python train.py --num_hidden_layers=14 --hidden_size=320 --vocab_size=10005 --init_std_down=0.00531 --learning_rate=0.00736 --lr_head=0.00855 --max_seq_len=384 --doc_mask=true
Each number is 50 + 10 x the weight over the matrix's rms, rounded and kept within 0 to 99. Layers, rows and columns count from 0.

# layer 8 attention output, 320x320, rms 0.061, rows 287-319, columns 0-79
60 43 52 50 55 44 44 32 62 42 24 43 49 41 51 55 49 41 46 50 43 39 56 49 40 49 57 42 36 57 46 63 44 57 46 62 44 55 36 54 43 52 38 62 50 44 42 48 38 50 52 49 46 46 62 41 65 59 49 38 43 63 54 48 37 50 52 41 61 63 47 45 40 47 58 62 74 54 41 42
49 42 32 53 42 57 54 66 33 39 48 45 57 50 39 51 56 53 56 38 46 44 66 30 44 65 41 50 42 46 56 24 51 49 35 57 44 49 51 44 37 52 42 59 56 44 55 54 52 64 46 50 46 48 58 38 61 57 53 48 56 60 52 60 54 55 42 52 37 42 44 67 43 60 36 66 57 54 49 45
51 47 47 57 45 67 30 40 45 66 48 54 43 52 52 49 53 62 53 51 51 60 61 52 40 32 43 34 56 57 53 43 45 54 45 51 57 66 59 53 50 40 47 47 59 50 24 55 52 54 44 44 48 54 46 37 32 39 53 36 65 56 65 57 52 61 56 46 46 52 37 49 46 51 44 61 42 53 69 61
47 45 51 47 69 50 53 35 55 62 54 54 56 46 53 51 57 57 49 52 56 52 56 58 51 50 63 43 52 44 41 54 52 50 67 40 58 43 55 40 44 56 43 58 58 55 38 53 52 40 32 32 50 52 52 60 42 43 53 44 32 58 50 43 39 56 51 49 32 61 33 45 58 52 47 60 54 51 35 46
29 54 48 43 65 42 56 56 56 43 64 51 63 55 60 51 56 64 58 54 55 45 51 67 81 65 42 37 34 40 65 58 38 45 71 53 39 60 63 46 35 56 48 61 40 47 52 49 57 52 37 56 61 46 76 60 52 55 68 45 34 54 52 50 52 52 55 50 53 49 57 48 53 38 46 40 55 37 41 55
58 66 42 42 56 39 36 56 48 48 46 46 61 66 55 46 46 66 53 61 50 57 48 46 40 56 55 48 50 40 46 37 40 32 55 39 44 56 71 47 53 59 60 45 54 49 52 64 39 53 36 52 49 46 46 69 50 57 51 49 44 45 46 55 59 55 49 51 47 60 58 44 45 58 36 50 50 56 47 49
44 67 61 40 46 50 46 57 41 44 68 48 48 60 27 50 63 55 68 74 59 23 43 49 37 39 47 41 56 39 49 62 60 56 43 41 70 51 49 54 40 39 52 45 56 58 61 65 27 43 42 46 62 48 70 57 45 56 49 40 58 52 50 43 50 42 60 46 60 41 40 46 59 50 60 45 54 64 56 47
47 50 45 43 24 50 49 42 43 44 52 41 50 39 52 45 51 57 38 59 52 61 52 35 57 54 51 41 50 53 62 48 29 52 57 39 37 57 49 34 46 52 46 36 48 66 63 44 56 59 35 56 40 47 60 37 62 41 32 52 53 63 40 43 49 57 47 53 42 38 50 54 53 63 54 53 59 36 58 48
48 49 44 53 45 50 40 65 44 52 54 52 21 61 36 64 52 54 47 53 47 43 63 38 59 56 67 65 45 39 47 41 55 43 65 50 43 47 53 70 47 43 54 52 49 35 55 50 49 51 43 44 43 61 53 46 49 65 45 41 51 51 47 54 61 42 53 42 58 48 48 60 62 59 56 62 64 50 46 65
44 28 61 43 66 57 40 42 52 47 49 38 42 48 67 42 46 61 51 37 44 49 69 52 49 34 57 58 52 35 53 52 47 52 61 49 70 46 61 58 67 62 54 46 44 48 49 46 48 51 53 57 52 38 51 35 47 51 49 46 42 35 63 20 64 44 59 52 63 26 53 42 60 43 48 54 50 45 55 64
15 38 59 33 40 59 58 35 48 45 49 45 67 54 64 67 49 50 40 57 54 47 47 31 66 41 31 43 49 40 38 29 46 37 68 45 46 60 54 42 58 42 57 54 65 51 59 57 45 39 49 47 53 56 49 53 42 49 60 49 56 53 44 40 66 53 71 52 66 71 51 62 45 54 48 35 54 58 58 52
42 51 47 45 52 62 66 52 63 73 40 48 43 63 42 31 39 51 46 48 46 44 50 33 53 48 58 38 25 35 45 72 48 59 49 44 38 55 41 54 58 48 65 48 61 55 43 43 36 53 52 60 66 76 69 57 53 57 35 64 61 60 43 55 68 50 48 57 44 36 33 46 25 47 57 50 51 44 54 58
59 50 47 44 32 41 79 51 48 44 57 37 53 39 44 38 38 62 44 58 45 53 49 52 42 54 47 49 62 54 51 64 62 36 48 68 47 59 52 58 51 46 34 50 54 63 48 46 41 47 48 36 42 67 47 62 52 42 38 41 60 63 37 60 57 52 50 59 51 50 40 55 47 54 51 45 53 53 49 53
53 49 24 55 52 60 60 57 67 54 61 50 39 44 54 61 44 68 44 71 58 50 58 57 37 58 43 63 38 53 39 40 29 52 38 49 39 46 34 45 43 50 54 46 53 65 46 47 47 57 49 41 43 63 46 32 49 47 45 51 52 47 49 40 39 38 59 47 46 37 44 49 43 71 47 59 59 49 49 53
51 63 53 43 40 49 55 45 47 37 71 70 73 49 47 32 33 43 49 56 68 45 43 51 41 52 58 68 39 41 44 51 50 54 71 52 49 51 49 46 60 76 52 49 46 43 48 40 36 55 66 58 56 37 63 65 60 40 46 65 56 50 60 32 43 45 61 42 51 66 38 46 46 65 52 51 44 49 52 52
59 35 45 56 61 48 43 43 39 53 44 66 51 55 55 50 52 55 53 54 57 62 49 61 60 32 57 56 41 25 48 57 56 72 53 52 45 29 70 57 57 40 57 62 56 62 66 65 61 58 38 62 49 41 53 57 33 51 43 45 47 51 48 60 46 46 57 46 59 48 41 53 45 57 55 58 45 51 47 40
48 48 57 50 42 42 62 35 51 56 62 62 43 54 43 54 24 39 42 45 34 50 59 37 44 45 51 50 51 59 68 50 65 34 51 51 37 40 55 53 61 41 59 31 49 68 72 40 57 53 61 61 56 67 44 42 65 44 59 51 51 46 45 48 58 62 51 55 44 49 32 60 49 41 50 53 48 48 56 57
44 55 54 47 44 48 32 72 57 54 54 45 49 51 51 60 30 59 58 43 44 48 59 54 40 54 66 41 39 37 54 62 52 40 48 42 62 51 53 39 52 44 40 47 61 39 54 45 61 41 63 63 44 52 46 27 47 63 43 64 38 43 59 68 62 54 34 57 62 44 61 55 48 40 58 43 55 46 44 55
35 63 61 53 49 59 50 47 52 65 52 61 48 46 59 54 51 52 49 65 75 50 56 62 36 44 56 51 50 65 62 33 72 50 31 59 39 21 50 41 37 47 32 56 66 46 52 49 20 58 53 55 34 65 54 51 46 53 66 34 38 30 53 55 45 47 71 38 41 43 43 39 33 54 59 62 40 52 48 43
56 36 57 54 48 40 54 49 56 63 61 55 45 45 52 50 59 60 52 35 40 74 58 42 50 55 36 61 52 53 58 44 52 40 37 49 57 42 56 58 47 41 48 45 67 55 42 63 54 46 43 35 47 61 53 51 69 57 42 67 56 62 45 67 56 61 60 52 55 42 54 57 35 46 54 28 48 53 50 47
55 46 30 52 50 51 56 44 48 45 45 67 59 62 67 44 27 38 59 44 55 51 53 31 58 28 40 47 59 44 62 31 49 48 57 30 55 55 54 28 30 28 60 48 55 63 55 48 29 41 43 61 37 53 50 52 34 31 36 53 42 38 56 57 50 57 60 49 63 53 59 62 52 53 33 50 55 62 56 69
43 46 48 51 78 54 44 37 61 46 45 60 45 36 47 57 61 45 44 54 47 49 53 64 51 43 59 63 56 42 36 56 45 44 40 61 58 52 49 45 40 42 66 27 39 62 58 57 59 65 58 49 27 58 51 62 45 41 31 63 53 63 37 57 43 68 48 56 37 55 57 45 58 45 54 53 54 43 50 44
58 47 49 36 54 51 59 51 46 58 53 42 68 58 55 38 51 45 36 36 64 46 42 52 59 57 38 57 54 50 61 63 45 49 52 70 43 52 47 52 49 37 53 45 51 47 37 50 48 51 53 58 46 61 50 54 77 58 35 39 65 51 44 59 46 53 46 38 39 42 40 54 46 54 32 58 63 47 52 46
58 61 54 52 43 50 50 36 44 30 48 37 44 33 44 39 34 41 36 61 39 58 41 38 48 36 52 52 56 54 48 44 49 50 41 39 40 71 38 38 50 38 61 48 45 49 42 48 48 48 44 42 49 48 45 52 51 57 46 58 51 45 49 53 60 51 56 42 59 53 45 47 53 60 54 38 40 52 57 39
54 35 43 53 78 64 45 42 54 46 58 49 51 69 29 44 50 46 43 61 53 51 62 44 60 44 55 61 40 48 46 45 67 51 51 31 58 67 44 48 59 26 46 37 48 34 46 75 59 47 42 48 53 48 36 48 54 50 38 37 60 65 51 24 37 53 68 42 56 60 35 53 69 43 54 41 61 49 51 34
41 45 61 67 59 50 51 56 49 56 59 56 46 42 51 48 64 67 42 40 46 45 51 63 53 31 43 47 54 45 56 56 49 41 46 27 40 46 55 26 61 50 61 65 39 37 40 46 39 38 54 44 66 40 48 61 51 42 54 54 65 44 51 57 52 44 47 45 62 48 33 40 37 61 53 42 52 42 31 53
48 28 60 68 34 47 45 51 50 62 51 56 40 47 49 37 53 78 65 51 42 55 51 41 42 57 49 49 44 60 57 55 46 59 44 49 57 51 44 39 42 55 58 37 21 32 46 52 59 43 56 42 34 35 44 60 45 38 52 42 51 66 44 57 38 66 48 53 49 49 57 56 53 53 35 46 59 64 44 48
50 46 56 53 62 36 46 56 70 54 70 58 39 60 44 55 45 53 55 53 46 43 64 56 66 47 45 46 48 35 58 45 51 61 52 28 56 39 51 66 45 44 59 42 61 33 53 43 43 48 65 46 66 38 76 45 39 35 56 21 39 43 49 46 49 53 60 56 59 67 50 57 72 52 61 46 46 57 54 42
49 52 60 64 57 42 41 41 39 52 48 51 37 47 53 72 52 38 52 46 67 69 51 61 35 63 59 58 74 38 54 54 48 69 40 68 67 50 54 51 49 49 56 56 54 58 49 44 54 47 53 48 51 38 57 52 65 43 64 38 66 51 55 59 58 46 37 38 48 60 48 45 54 48 47 62 52 46 46 44
38 58 62 39 51 45 40 39 43 33 48 55 75 42 67 24 54 43 24 73 57 60 39 52 48 61 52 35 43 58 42 65 54 58 73 57 46 48 58 50 46 51 44 53 71 52 57 53 62 59 73 44 60 60 53 45 46 41 49 51 59 46 60 50 47 42 33 50 45 54 59 52 53 49 52 30 46 20 43 33
65 41 48 58 54 62 47 35 54 43 56 59 37 63 60 42 34 62 54 29 27 39 57 63 34 48 51 51 62 51 62 52 49 51 61 59 49 55 50 59 41 52 49 59 42 41 56 46 52 46 57 56 54 54 45 36 44 53 48 52 46 41 51 53 57 38 52 53 46 55 56 54 50 46 51 52 63 54 48 49
33 61 50 35 59 64 67 50 56 56 49 48 49 45 54 57 35 61 69 43 41 55 65 50 47 43 71 60 65 40 46 50 61 33 67 32 54 51 42 69 43 54 42 63 52 57 39 44 52 40 47 44 54 53 53 46 56 39 58 45 47 57 29 59 65 54 40 57 47 50 44 45 42 51 52 57 55 53 28 62
41 47 47 54 53 61 43 45 46 56 63 34 42 58 60 56 47 56 50 50 55 45 48 54 37 56 39 60 51 50 54 41 49 57 55 53 33 63 48 53 62 42 31 58 53 52 53 59 51 50 61 51 52 49 52 44 45 51 49 50 48 35 50 45 63 37 38 47 42 38 49 60 58 44 50 44 60 54 54 56